Weights of a small GPT-style language model, trained from scratch on English Wikipedia: normalized queries and keys.
Each number is 50 + 15 x the weight over its row's rms, rounded and kept within 0 to 99. Layers, rows and columns count from 0. The size before them is the row's rms in percent of the matrix's.

# layer 5 MLP down, 128x512, rms 0.164, rows 0-50, columns 256-319
106:53 59 34 73 69 67 47 61 44 20 65 71 59 33 63 39 70 46 30 54 61 39 25 34 37 64 58 75 39 91 64 62 72 70 37 37 45 55 55 74 47 38 33 51 52 40 31 36 33 70 46 55 49 52 59 72 56 39 76 63 57 47 75 39
096:48 28 36 63 56 48 70 47 39 53 42 55 49 49 74 70 62 69 67 53 43 65 36 36 54 51 58 67 54 70 69 43 44 63 19 37 55 67 37 37 42 59 63 41 48 62 39 54 69 57 52 64 43 48 72 49 31 40 35 42 31 40 27 66
099:38 52 20 57 57 37 41 73 53 46 66 58 62 55 48 56 51 55 41 69 40 75 59 42 60 53 05 59 40 44 45 66 50 39 41 68 54 57 53 59 44 56 81 67 61 45 82 36 27 47 31 65 71 77 71 54 71 75 37 54 38 44 65 50
101:54 13 41 31 61 28 69 68 52 61 79 66 25 46 46 36 51 66 44 62 39 40 68 58 51 68 67 27 48 63 56 47 47 44 48 55 82 34 29 66 83 57 35 69 58 63 60 44 44 43 58 86 15 54 39 36 55 28 47 28 49 46 55 38
100:56 53 62 83 31 48 41 60 73 59 43 44 48 56 77 32 37 61 63 39 47 46 30 29 25 43 43 75 34 73 45 16 57 39 59 42 71 69 22 38 67 61 40 49 59 73 57 60 34 33 57 43 96 49 26 69 41 39 53 28 50 36 56 53
104:24 67 43 57 68 64 64 55 67 48 60 35 58 64 29 30 31 25 42 42 43 63 58 55 39 52 42 54 56 53 63 73 56 41 33 36 33 40 36 56 69 58 67 79 51 35 41 67 48 41 78 58 31 36 56 67 50 83 69 42 53 47 47 60
103:53 53 57 68 49 46 43 66 68 67 48 65 50 58 64 50 54 51 27 38 66 36 53 66 38 56 59 43 46 48 47 56 47 52 30 57 77 40 50 61 63 59 37 30 31 48 17 51 68 28 70 30 68 59 40 59 54 66 63 64 50 47 48 39
101:36 62 30 42 53 32 37 58 13 48 30 36 62 59 71 46 36 32 50 59 40 56 40 42 75 43 53 92 73 39 20 26 46 29 62 71 05 49 41 45 64 15 30 63 56 43 52 49 68 44 38 41 41 61 26 38 71 35 29 53 61 54 51 48
096:26 36 41 46 55 84 52 31 37 47 17 50 72 45 36 38 52 08 65 25 45 35 53 58 34 59 65 62 56 38 23 52 59 62 44 46 56 54 84 51 54 68 15 37 57 40 50 59 71 74 60 40 53 31 68 68 33 46 29 46 64 34 48 47
102:56 67 54 40 71 68 51 48 67 48 59 73 77 50 62 48 40 52 56 46 64 45 45 53 55 49 27 50 50 38 44 36 80 62 73 51 53 44 39 40 52 54 59 36 32 44 78 40 57 54 32 43 78 45 63 62 89 60 46 71 41 30 69 50
104:51 53 41 51 70 64 44 30 64 40 29 22 54 36 68 65 69 69 13 51 48 28 47 52 25 45 57 52 33 48 69 26 50 52 35 42 65 63 43 37 53 46 57 54 52 51 64 48 28 57 37 36 34 45 47 33 55 22 44 22 39 67 48 72
096:67 43 65 36 59 54 65 76 56 41 37 67 69 37 53 46 57 62 26 79 57 66 35 57 41 59 61 60 33 62 67 57 51 41 54 60 52 48 49 44 66 28 57 33 59 64 53 37 50 44 48 60 58 46 46 56 56 79 42 49 65 53 21 49
098:32 49 29 18 55 62 38 35 31 43 40 36 74 41 40 83 68 63 61 43 51 76 63 89 71 53 39 44 40 36 34 44 59 77 75 40 39 59 62 74 49 39 66 40 31 47 60 55 63 85 63 39 43 48 19 64 33 33 42 40 60 65 26 50
099:51 46 34 41 67 37 38 56 41 52 21 44 61 55 42 52 61 30 55 54 22 56 58 44 30 49 71 28 44 52 36 36 78 33 42 32 43 55 70 58 53 68 63 19 31 40 42 68 62 59 62 58 43 45 56 62 53 99 49 51 05 25 74 44
099:51 33 47 61 45 41 27 42 42 65 31 77 52 44 45 34 36 44 37 59 50 56 35 54 51 54 52 29 50 53 38 49 49 36 74 56 70 34 59 70 41 37 54 47 90 50 60 39 55 51 61 62 63 59 34 61 31 52 45 74 71 32 59 21
102:12 18 58 19 40 35 58 30 28 55 62 40 57 25 41 70 64 52 63 29 33 41 51 50 58 71 40 38 43 61 73 77 40 51 29 70 46 11 71 52 54 60 54 49 65 47 53 70 33 61 31 63 47 69 50 47 54 55 55 69 40 58 48 54
096:41 32 68 51 28 42 43 63 26 57 53 41 45 35 32 63 65 22 59 31 36 51 61 48 70 55 55 32 37 71 36 51 60 72 71 60 49 51 51 57 83 40 55 17 41 70 43 52 58 60 49 54 47 38 42 50 46 75 40 31 65 73 36 50
098:33 37 34 43 39 23 60 32 53 31 65 84 65 48 39 69 47 57 57 57 40 47 19 65 31 61 53 46 73 62 66 50 59 62 44 46 60 40 40 19 53 77 59 72 49 47 55 52 32 40 49 66 54 60 21 53 22 59 54 43 50 39 68 81
103:60 92 80 46 56 84 49 32 70 54 44 52 49 35 54 20 34 16 25 40 45 47 57 82 67 35 17 36 66 56 20 80 43 56 42 55 36 34 76 39 57 50 43 39 36 41 25 45 53 54 28 41 77 59 70 50 58 63 47 69 45 41 40 58
107:57 41 58 44 62 54 48 41 72 59 61 39 57 59 52 61 46 41 52 64 83 65 47 43 39 58 43 45 68 51 47 47 26 54 22 57 46 36 32 60 21 63 49 76 86 64 45 92 57 55 61 46 59 56 70 48 53 01 43 43 41 41 62 70
097:67 48 64 76 63 41 20 35 61 51 55 56 49 42 77 39 65 37 49 30 37 51 40 52 26 30 71 43 66 18 52 59 50 43 48 52 46 27 54 25 49 42 54 51 51 28 51 62 55 58 47 65 65 82 40 57 91 58 78 43 70 45 51 64
106:37 59 52 26 34 45 47 48 44 41 57 43 17 58 34 51 40 59 71 66 58 53 41 52 56 59 35 62 59 48 75 40 83 25 55 25 64 52 51 33 66 59 48 65 63 34 41 68 37 18 52 32 37 32 49 43 43 65 48 49 51 49 42 53
097:41 29 53 49 48 45 39 66 58 52 43 41 60 40 45 44 76 29 59 43 48 48 53 43 45 75 22 59 40 33 60 66 27 71 42 32 56 27 46 23 52 31 32 51 63 41 68 25 70 72 72 35 44 43 38 50 55 41 35 48 42 34 60 53
103:21 45 48 40 51 74 60 74 46 69 55 63 51 67 36 56 64 51 68 52 69 57 69 64 35 47 45 53 42 50 45 39 56 64 57 40 47 75 60 58 53 63 65 40 55 72 21 69 47 54 55 61 53 55 63 44 38 59 55 35 45 61 52 33
105:73 54 64 61 45 31 46 37 37 48 44 51 40 49 26 49 60 51 61 40 28 56 23 30 82 56 38 34 40 44 59 78 39 46 48 69 57 25 52 36 42 52 24 58 71 60 80 52 53 69 60 59 39 68 50 52 37 42 37 60 45 60 40 44
102:02 38 46 42 24 44 42 37 35 40 54 51 45 51 44 14 52 42 64 49 61 51 86 45 38 56 54 62 28 28 39 54 45 55 43 54 49 26 46 42 52 56 59 53 47 55 40 40 64 48 59 55 56 63 86 41 94 31 42 52 47 36 43 15
100:35 66 52 60 45 28 39 23 54 70 58 51 59 60 55 50 65 37 50 38 45 64 62 63 45 31 42 47 53 54 27 52 58 60 64 51 53 54 34 28 37 60 48 42 46 47 83 46 42 63 63 25 31 56 63 38 53 75 40 46 55 47 55 66
108:70 70 53 43 29 51 45 19 77 82 68 69 42 47 64 61 37 24 66 36 55 69 43 40 58 50 53 66 58 40 77 51 62 41 33 26 62 47 39 55 49 27 47 45 51 60 54 73 42 46 50 52 42 52 56 28 47 39 62 59 86 32 61 33
099:25 47 30 66 47 44 56 55 58 51 56 37 92 41 45 41 63 67 64 57 21 34 69 57 25 66 46 42 38 51 27 36 47 66 78 42 49 63 57 53 78 31 64 38 79 39 35 38 44 69 82 39 76 62 60 33 50 07 48 69 50 90 56 49
101:61 48 48 65 42 50 40 56 40 32 44 54 35 61 78 47 56 63 56 26 29 44 66 41 57 38 65 51 36 80 39 43 55 57 59 41 55 56 48 49 38 45 53 39 42 00 33 43 32 40 38 41 63 56 26 61 23 32 75 63 63 49 57 53
099:45 73 66 55 41 50 46 38 29 74 49 19 83 09 62 64 26 55 42 42 40 38 54 44 41 39 43 49 52 78 49 59 15 69 28 52 60 27 58 47 43 38 61 68 61 53 31 45 61 49 62 58 29 63 57 25 42 39 44 71 53 36 42 71
096:48 79 46 44 71 41 47 32 41 61 34 57 66 35 28 24 40 37 34 55 50 28 64 64 48 38 71 69 37 42 57 67 41 26 38 41 34 66 53 40 35 46 55 57 64 25 38 48 45 55 37 52 65 18 56 34 44 42 29 50 54 69 48 57
094:52 71 77 63 62 34 70 77 26 37 80 46 82 35 66 60 59 31 27 58 46 31 45 57 36 49 64 47 67 46 72 36 38 55 52 49 40 53 71 50 60 53 64 70 54 62 36 80 46 31 51 41 45 66 44 32 47 44 56 52 47 36 31 15
105:48 51 30 40 44 44 54 30 43 50 61 51 27 19 65 33 46 27 67 35 28 73 30 62 59 38 52 42 42 36 27 39 63 44 46 42 40 70 59 52 59 06 37 41 62 51 57 42 26 60 48 47 48 41 35 44 50 25 74 56 32 40 73 63
095:55 76 34 50 40 57 22 17 26 57 54 44 47 62 29 49 47 69 48 44 67 54 69 57 42 44 31 62 64 58 31 45 61 33 64 35 58 58 81 44 68 46 36 25 42 50 36 52 56 37 56 36 61 35 45 38 55 03 54 60 52 48 70 63
102:49 54 59 59 30 42 72 40 47 62 61 42 61 47 43 61 23 21 42 50 75 39 28 12 49 49 61 48 20 60 68 21 52 28 34 49 54 19 51 29 41 42 41 59 59 54 51 49 43 41 38 62 51 27 57 58 48 62 60 64 79 62 65 46
110:65 32 28 48 62 45 62 53 51 77 48 31 32 71 24 32 45 69 33 48 36 66 38 67 51 40 60 40 46 64 34 52 52 62 65 81 55 31 42 51 54 47 72 73 66 81 55 47 72 67 63 58 49 51 49 63 34 63 65 97 40 56 28 54
094:59 55 34 55 49 54 33 41 19 47 55 56 44 27 57 28 62 55 70 28 38 46 32 56 52 31 48 84 54 47 63 74 30 39 52 31 57 49 26 42 27 28 51 43 55 52 23 46 24 39 50 55 42 87 47 54 55 54 70 45 54 57 41 65
093:46 71 53 22 47 44 51 34 62 57 52 61 57 60 65 68 52 43 58 55 79 56 66 66 50 69 30 54 44 73 45 63 47 44 78 65 45 63 52 54 66 51 48 23 46 60 27 61 80 60 57 51 77 46 30 44 31 64 26 53 48 46 55 51
098:63 37 49 42 35 44 63 45 47 36 71 60 68 54 46 46 40 39 80 74 72 37 81 68 43 35 58 53 49 50 44 50 40 34 62 53 58 38 40 58 58 47 38 50 61 66 76 33 29 48 48 48 40 44 67 33 40 79 57 47 46 69 73 35
099:68 63 43 35 54 36 51 43 32 44 29 43 55 99 62 59 69 52 76 44 37 52 36 27 23 53 39 47 68 40 50 70 72 51 93 52 53 58 63 43 61 66 49 60 69 64 24 46 43 44 42 61 31 33 50 82 50 68 42 62 58 65 60 48
099:61 68 24 38 42 70 24 52 45 47 41 56 57 53 45 35 27 40 48 42 48 43 54 26 71 26 56 53 33 65 35 58 53 39 41 48 47 56 61 18 46 42 33 42 28 38 39 50 58 63 42 55 50 52 61 50 41 49 42 34 63 36 36 67
101:48 82 70 55 69 31 57 61 65 72 71 43 62 70 46 75 38 43 36 61 63 59 86 35 47 45 75 54 61 24 51 37 72 53 46 27 46 82 42 55 46 42 57 69 71 45 69 70 47 49 02 46 68 48 48 33 53 42 62 40 69 74 46 39
098:40 13 62 47 46 80 44 45 46 52 43 45 56 49 27 35 33 62 57 45 57 57 31 52 77 43 40 64 68 35 63 61 43 47 68 37 54 74 39 36 63 45 93 56 35 72 34 42 41 64 75 40 46 38 53 45 27 33 40 58 23 42 61 63
102:23 55 48 66 43 48 52 49 18 43 35 41 34 37 57 41 33 46 42 36 50 35 27 53 45 50 26 45 60 13 65 75 46 70 65 39 55 66 35 82 57 66 45 44 46 55 43 32 45 63 50 63 42 32 51 66 52 48 60 53 62 49 54 65
100:54 48 28 64 35 56 51 57 58 43 57 45 29 53 23 60 40 63 63 31 50 71 40 50 53 39 25 60 34 44 39 41 57 33 21 48 44 47 43 92 34 48 49 27 66 55 56 30 27 46 54 36 51 27 69 47 31 59 16 58 51 61 59 58
096:55 43 51 70 57 58 75 74 59 24 44 44 40 66 48 48 40 62 53 46 78 35 47 71 51 22 45 59 26 36 57 34 56 68 51 56 55 40 62 52 56 61 43 60 57 48 37 32 52 61 64 34 35 05 45 45 70 27 40 57 68 50 39 26
100:49 64 39 42 70 37 69 12 77 43 32 65 38 57 77 44 45 56 37 44 78 54 52 49 70 66 38 48 78 35 24 18 29 37 55 45 42 64 73 25 50 53 49 57 39 45 50 52 39 81 46 68 28 59 49 72 35 74 57 30 53 42 70 22
100:43 27 62 71 52 53 68 53 60 73 52 51 49 72 48 63 53 31 40 44 36 62 47 76 28 64 49 61 43 45 67 54 27 31 14 56 85 73 30 66 28 40 44 54 44 43 63 47 49 45 35 60 45 54 51 48 73 56 36 27 84 34 42 43
103:75 53 51 67 52 53 51 23 40 22 50 50 45 61 32 31 55 26 61 58 42 60 49 59 57 60 52 47 62 44 63 56 33 57 74 56 54 44 77 39 46 41 35 29 46 59 58 32 74 23 54 51 49 29 32 54 43 52 34 64 52 21 28 23
099:71 43 26 29 43 47 42 51 63 50 32 42 44 48 53 50 32 37 42 55 58 55 39 52 60 56 56 55 33 61 57 61 39 36 38 49 67 61 64 21 35 58 39 44 47 66 68 41 57 81 55 26 66 24 55 48 59 54 29 80 57 46 55 25